python train.py --num_attention_heads=8 --head_dim=64 --norm="layernorm" --rope_theta=283000.0 --tie_word_embeddings="early" --init_std_qkv=0.0263 --init_std_up=0.0263 --schedule="wsd" --doc_mask=true --dataset="wikipedia_en"
Each number is 128 + 32 x the weight over its row's rms, rounded and kept within 0 to 255. Layers, rows and columns count from 0. Numbers have three digits each. The size before them is the row's rms in percent of the matrix's.

# layer 4 attention value, 512x512, rms 0.0427, rows 378-383, columns 320-383
106:176159154130096161116187104052148142096142172117119162127138079141127145121182175096118110177108192123117085118146133166120104170140151113135096148127167185133146145176102112131062116111145163
099:175157137128179124135127123170080121125152137099169130043133113195112176134126119106162074079149060117161159127188115083131123198089125117129164148175159124110118136110157110142119185138162120
106:137132177124157173154152084074159093139092150125146103132104103115210108145122117167167146080153147139091146153205090139114121075145107132120154120086169104099138147133083198080137131139149171
102:142126097104116080180127121107080124144144130118105096094125168094137132126135164080150100120176134168169110123165130141148146076169167177094139085161159120091074073144098103125197122117151084
111:140122139086140145113126123113178146117088145125124110084106154126072150162154116168162067107092091138143157171130096167206152141074085128162137128160116163148137123171139087135098113139123168
105:129132144161074058165177121082169109120117134097108108129192130125157108136154166135169119109116085148166144091170096107112053183184175096188110141142181180086088091170133068152105091104109140
# layer 4 attention output (transposed), 512x512, rms 0.0399, rows 378-383, columns 320-383
096:161159091147154134116134193121138071125175132090108139100127159147114133162118066115148110169126175112173108077040159120104067123118103165147103119118162148175137124131122087107102129124183103
097:104092170126121054116108165116127102142123138073139091109142107094151144063209143113120107087173171078107153150102125151155110089126093132123166090145171156154133130081069166106096130064126091
115:134131095140140153137051152180183107131094055129147129162181177126141151148125157146111122143110138065118115157150123162120102102076146127138120164161114149113120119112191089158090178138146155
109:074109143120077160133061081161134127140081116187131146153101184124112114055140168115054135150155187123178124171189110165109159112144141094173068108119136122136128123141111143127144136121125117
109:120088073164119118098125148161080069074082131126137108090155164093165071180202081121160175163129189067190145095154152113099171153069145177101095181147073115097071149100124104100146132158100144
105:144090141106138132147119093103157110120145087169116091110073113164068139153157180103114095094150185074133095175150146102067098145104119126149136167102124127120150142067076108109084152110159131
# layer 4 attention query, 512x512, rms 0.0472, rows 384-427, columns 320-383
105:132115152105163179152183109136100100127124071145139126201069165114159117101169131113123057117100135145150101180112132137107111140148178096084091133114122122046101109092096157187094066171086129
097:165112118132148106064142108107117093185150132182188074084108154135098130153178104126152145131112143073144141101133144130097101073140177062174126095144135106127181094137107099074136061128163188
094:120150136081143185147150113134156044133138081166164116237092147113121157095123124106146062082126077127162131163123153164118101133114151105102119058177150159071115117095114093199105111150080148
106:127115134110110159082179138110177162140102144165194123106087151083096098142182082146210131131129109056140103142148134090107083131134182079112130129137185040084104084143130079064099042153146179
090:192155116129158202101156100177140159124068168175167123136069139145111123100177158140133157166093113060137122110150177115142134079119165094128132136097127101110099134058085074136116082130113157
105:139119135113104114077156131090135182107075187177170156076122118095085115159151112180221154212158142104107175126149132127103087126148117122137145129085166059139110134174139122082149086121165125
117:130105118109113134138105134121094117073152100113128158132162044162157165113072192135125103099141130173140105149068078148159112159119086161140118152148085191118161122130123162120144206105159098
100:114128133157157195127156132132114092105145169126124119154124142156141128125107142068100093116082120175110114088102122141140184128114150099155110146130141197092113129087102124210095155136084154
114:080127107094084127132061113115142077094170102105141101137218113100151121137080122134093087049169139179137149132189106131124087116121143157125118103136085109132162134176164138129114128158153131
105:107107133085128141165094106167098100064179114114128074145180165172130120071136152102104142064127113134135132103112099129172170128156125133138143102139129154110106140108159165173106122128060136
117:117086112081082118160087149121136119114154090111117133133193071093137138094073164102112080096114133154163089147129126156151136085097146168121114124160098149193140168152193159118144160137166099
101:148189104118184165110122124141127153171111152075112091090175154136145113116131146101115126137119127110178160121092128128127181151101136152126145144161147137135072132144140115141155094149082139
108:157172126151177117104149148126168166164189115120123087106177126070115147108149165126188158146099177083118134111084095092137181160097122101086165181104117117111164097145118139095107112117116188
091:190178153122132121095169107156146160176133143136126155103054192167087163106162149144160172169128111120112143136128152119117170147168107107149148072073166137121100112098050169156127098142106171
105:182084150121114182183142124158093123067118211118134126139102101180131129175160109162158160156131151107075174144110169140089113174121094142101111118151152119048101130148091086120194110084149096
099:144124140188161105133148084159137161121076129109154131096111116087162171142097137120094184169113145124152124101076106109100117120060107153165076062154103135096114138125112124128109107144094146
104:183107115199132118126118030099134080159157114162163071101116087167149169125105099175171109111131119114145134161173137161131158108120046162163120123182096183098095071151116105139103153115204064
098:115110142102108107116154118142138105169138161152131130120121139138121098088142110191209189138135119072080171117143153128126113106158075120145135110103189134103114189107170087106104126094118115
096:150114228152122122139137102131180164091125131105096164154107137116127135081155133146105152119109094081111092125116138143081123048179159141172114154125145139099126145162139151122135156110112137
097:142134112100151119101190192121063173032066120128119135167100134184102146102123141138166149106077090107133180086085103083132132142155161021161140146088123101087105123162139153135141176074055132
104:110142141131080041085090176148142131130155122144087099117151168083122111119118089077113161149168099138174161085203079100173210121163167126085108132106143105191154147103186145130107073097097141
095:130120136179097121154085113124187132133127127126122178100105036096131114135092130177088119150131109141102086109083215131132114118089101127047085144077171109110118164096113131122113134119117153
100:128111089182070173135184128117118111121117131097089099140164105185139169134145103139102077149111146208094117111158174136053167095150131126084179146104153168112084113125116089102124163164206145
103:180138104117169146126170105145086153135135111108149105131142113106139174105154145175129111111103104068162111091127097157176148108162096198134098145152130142121148135173110141122067069112086133
096:141126120144139143099176154121163071092161119141141157144173148132075155106103154100155037123150096114135170080142116174193116074170133060124121176084140153153158053135052133106163137116098182
096:139165101113131128148136166140103075091156141150144076079157102145135155108167091105109091134110069092167130140088146093128153179126125071108151104125108146144187065105107138118072165080118115
112:133086166109133137142179145088156074116169095137110125118124138081104157129100119169125079115060102054142126120159085143128145095169084161122070141094069074201142083157106078157125100131132144
099:121143090109081116139059143067137128107119089170126113105149126109111125094094119110120048123161171184152111117058165126126149126167137142117162127137095132132175155124140152159109121126104096
094:107079156076108152085074161111119118162103095164132141200124090116135110147089115169116143119171109095163115187140141120144095175115081105195095103084122091170134084170175092103075131117138104
108:105100144103078129106145149108160137172140153114188124129138145156124107111138095138091174201161057114153127107154124087102132056126109069132102102065127074106148099112073101134081115149176169
089:118124120063165130116123103159122125086138115141183113081102112141107168129095092114146113141094077109180166174106111141138151166151149072193127112172163125130139100119135156152139150099079094
098:114117106113138168163133105089123147138134095097140137157176150119147089166104148079145125136155183097153119064151145095161118137080151095165183182119092125109125103149091138099076157086090184
100:124115056133145105138118087133114115165162127108179077144096172133134186088097157116141141143054131158132142141166103124180205095121207148103175078172076081128224103147137093106183129166145157
097:088137144131103158142108147062173105159136128102095147121159087198136105133131116183107126163130140141125156193083127101115127161171113125185111103118155125121117132160114133111085094130179138
097:117098122177074080078144080144131139052106134192140124188105153072134100116124079151069058096116178127115142126129167142134116108114139078136110150150152143125140123110134155105124153153065099
101:152145195154129141155131127102137161075152125147089100118127111131122167161114151135160103124117107147115112141131109145171078120154110078089074103156141160106119130149105070117137112165142097
095:118170075156125111125061111149140117135137092069129109105147115127140044125163160059114133137134190149093154113108166109154162108173192159072115130192073084117161114115176124126134133143139154
106:108116117131142108085105162103102161157143145138139125061131059106138109180159147102133103045175074110164179151079102138125095199118151126121085143084119100150102129127101102124179212120114066
106:169145122169050113174144117182142150110186142126128170135114104137138091155132083168140108147129140140132137142086152130093120104081063135105117119213150122164151175122134114155163148163141170
098:170087217129145172106130086114139131114079093118083111187144125107150148223137123124149092110143175113095151141141148092185129104162108147104124167197114155090127158119128107156128093153113197
100:109159076132114142065164151147124109165096105103171164155049107131126155136100150136137145153216193192117130176149145149138075141111204124161152106143157149103118132106122128201171116159129133
100:093127047167110098115117113150126172136135133140160143024194094134094103127150177068121180134105156119161166144121124134147123163131151127094050147131108090137122148120114127124199075137081105
099:131070069170145186161188094146107118073127124158123065142137128129094153165104155132171087088110122144129204148072143103064094170149184124086127118114096144072165047137123161146116120151098155
107:074116144144150138121135129160111080120134181131126187171141098110143160121099117142132151186083099112099181172145121140069134132143126128110118147055076134141123075144122134100083128114113104
# layer 4 attention key, 512x512, rms 0.0475, rows 384-427, columns 320-383
093:103078136122115113169131129120100074162155135079140107161163153075203171101087112111101082071185143145146155174139132144145078088132057089097152104165179172220128129084105177110130078167099168
091:078135073128130138149117097146133101083119067160158086170088163118124158107155112116188091158126108129127145080159147179112137061139099125143147118082128137166144180171148122144090137141136134
086:074120082168063095089142128139116123140116133140160161145097111077165144096113162090086138111156151135121164106168148119130123140124058160122139142111147157196183186126146106098100130089163149
084:143143123164124122195067107137144054110137165162140134150102189108087177119112128130185117176091130104165129143126108175113112116118099182165192148103110123100147148135124115084129129176133127
090:141154092137138148200100115114135084137172176155108102143146174080098131088144058111147162140137109099116087133133166128107118135140135142125060093138122066132096157151125105127121126123174131
097:160165104173186156113084115127178175108105142208100114099169135170135131198107164124137151133085155130136084123106121112139106138121143045155130163149143085093083110096087128085120155130124126
098:107072113063128085089149126179100186069148150111135118144110127159115116133164171164127096157158131160082117139148165117169124139167082121122149121154172130149113170087092188129129198048146079
085:148104135169100115133109161182145117164106138131143134125141089086127168180142137073095138184111101174078160136100128117137136167154137166073161175102150105125148166143154080134139150114210138
105:115080114110094144112154133147073103092117122105172163185114104156110169094133086175131092081136161148120165081170122149095109108141087176161066091134160133124148174153112125153126126147150063
082:080095145078080120090152101121093155140189172146164074132153175082095149120139053128145156088171117183125150121181131117127065149138194138111120094073085092142130131087190103151122158177172140
084:154127137075107181218140069141110139090088117154117107103108086062110198149157082124169143128130121179131179190143135128115095098094105171102124136134082108138130158191188173127110135106177071
108:154186159144140155131084152134175119201163133116093101114129181098166129153100095109159101156123133081170084168125119146129148108078132113097102122144108071115133136091122127123153089175127144
144:153204148154150132093091155168152163146168144135111099130144183099130156109129101082141127192109109086127114176072099131154190126124132119073169169104091147116158082131126068128136111142128165
089:097178160150151111111119111118186080198179101125067125125089183108155120129063124153125110101112128147147108113117067135151143137118094094106072090107111123115157073108123142125126067175111202
098:163081169116179158145121148144077167153084175172177138127131071155193120146178199090127127166129151150108134108136108168108125178117110069144157098139187144067120115113135132105129137126143117
094:187131108187130179105094082188163160107114134093142089083143126079136166144162096118117113178049170086143151160113165136144161090143147162206100060160134084088111095142110100143131091156110143
105:150134058116197129149161120077123143121118083130158080098118148134148174153122142159115094116157121097131137136077141160130120132083127105122151088156117147099122119109147150109123174133158136
108:143113118096181114064160137116143210083169155168124130107120133141088102131161146182130162126177109094070093112147110093100134174118118133132135149077146188145090075114082162091088110152115081
097:173115138113111118089163147123135165115087143059107131161179169118136088111087126154106102185103168116104140051062147095152115146111122121154164133127143134092167134184159152080149117074140099
100:147057132116111127089157156148180167071100149137115133099135094126070138095130095112156121133147097149176179040117110062104129160137126058112100133071172111121128184178125143149117140126127084
109:141105179127108142113088172090118181080120149093108162152100135089133099104156140083152130136154156130164171098162145102131145115115155069124067095079136103168144078169152180130103060124056171
096:117172100127113116100137160173161156135111167130098106093142104118132125188131152140090157087176126156107060102139133147104101083107083131111115147161112121165215097120135110120106161106140119
099:140132053145123211112135115122112123156067156185145065109175129204129133067125132086115151143164113118142049094143086135115138108159152161115133144116151142079089173162182135061125107128188131
103:119111142133097150224135111150128125111136136092118089141161175066169158136157139166128162136105125151104093118136148143082090164138119142113086119089122159142144141108165091086110150072180119
096:113135109150123135064164134071114131143105175119139155088096107147095129137122117125131101156153115145138170145100108119178132138097117138109140144057097148137162127174092122084083163118112160
107:087124150092126122141104176094124126104136219122139091059195107089158149122104115088141091148074071113163104134090181150156175128109154090132103123146129174165179141142124134066142110087129164
098:106066088136141141128169137125110082144124138116066118180127101107125103144172125086127152085155137073135082157158106167116158133154116131108103128097120092167169113184127077114133093100104090
103:140149095103086141211124048080097123136149129092123126084185118172155127120077176095123091106152106153131099112067088127172141121122137109092119141109094097148115125106167172145138078195121129
101:148116180177135139106130137072158142112071088067152150140054137131145091061116140148105110095111143139126104125151118136153108161111188110152086110107110086122149173154128162136117150150111084
103:120145178161092125088188107122176160127101123125081114115161159151155052113121168168106162147128091123142119129139137069104144175163120102149168123079136117076132123096133161150089066157134116
102:146119135052176086101143104103114063121139131121129159099135137137200114151108156126152112097147107142145100112087139136135177124052085090092116103114106138163141131104151120143154146100117171
101:109092063132098067173148110094163118082197099154098124085116137090155119144140131133114123099095124162145149144137061111100076117133136130174119125171164123107147113134102164115110155130124125
098:189104133065125119095114145188114166168140153095158108095051167094119142164136105169159134153075107107114159104155159141177122129174157170153138131122103120133127082081132085122161158163154159
098:141159163137164135132103144143100093127182119117129129103132184136127162160123145128077142172190049150165135132073087169118130116120148077108116077101148098168108103114140105063120053123156138
108:111084094149101083198121154197133145099069067169114138140111169100149129088103142134104059140130177122108198088076125116074100138111169101110201108133171038085163172160143101102068171106096164
100:076048138149097133103134081143134144100070166117158113118192119159149124154122098163126093084151136135140074106198132084130111135122151121118155085186114159154153121115146120160134089162183123
102:065167123084097144185097085136155122131203124109094098146150124115127092143111107060149137158107113174091154153127136152149102100122160155203125105123103115090118061090133087130123134149110147
103:131130134095140073086089099133127147133157158139120122052160124089127129082150156109098102120116137153100128184114095117150110123144077134162119165153154078139129111156160153113205153087101112
099:166144135104094123168182159196148130120159149161101140155159178135172166099172076149103113150159104125078143138183136145098157126093097094128111083166145146132144109090098096177126142141143197
095:125128121152140132136099105138075103119077100128157118165133198109131140197087118135143117119163129088064118175143110127150071129138132160121165197186089097101128144088136092103142164109153130
102:106144164173134104065111171116142139145102105119102148159106086097125107098119125144105131140114147159113137127154165121145150120192182195112136187142146147146143131097106090155122171134149137
099:131122100138130156132109143178134141170147153125125133128099085155113114152156160075127181160193132164154128134137137156165107129132078144121098059158115127115154124126089129137201112180134072
104:134134111169113130182166099052114109125102138150169133098115147121101093133097112087213096124162081178127208141126080162116089089152199091091145123113185096101164142145158156158106131142190154
099:120175151145120169107127145137105105115144089122123103143135164115135066153121135110141143187054148172087130155163203126172142164121140159141160180096103117092111145148131091142063172106127168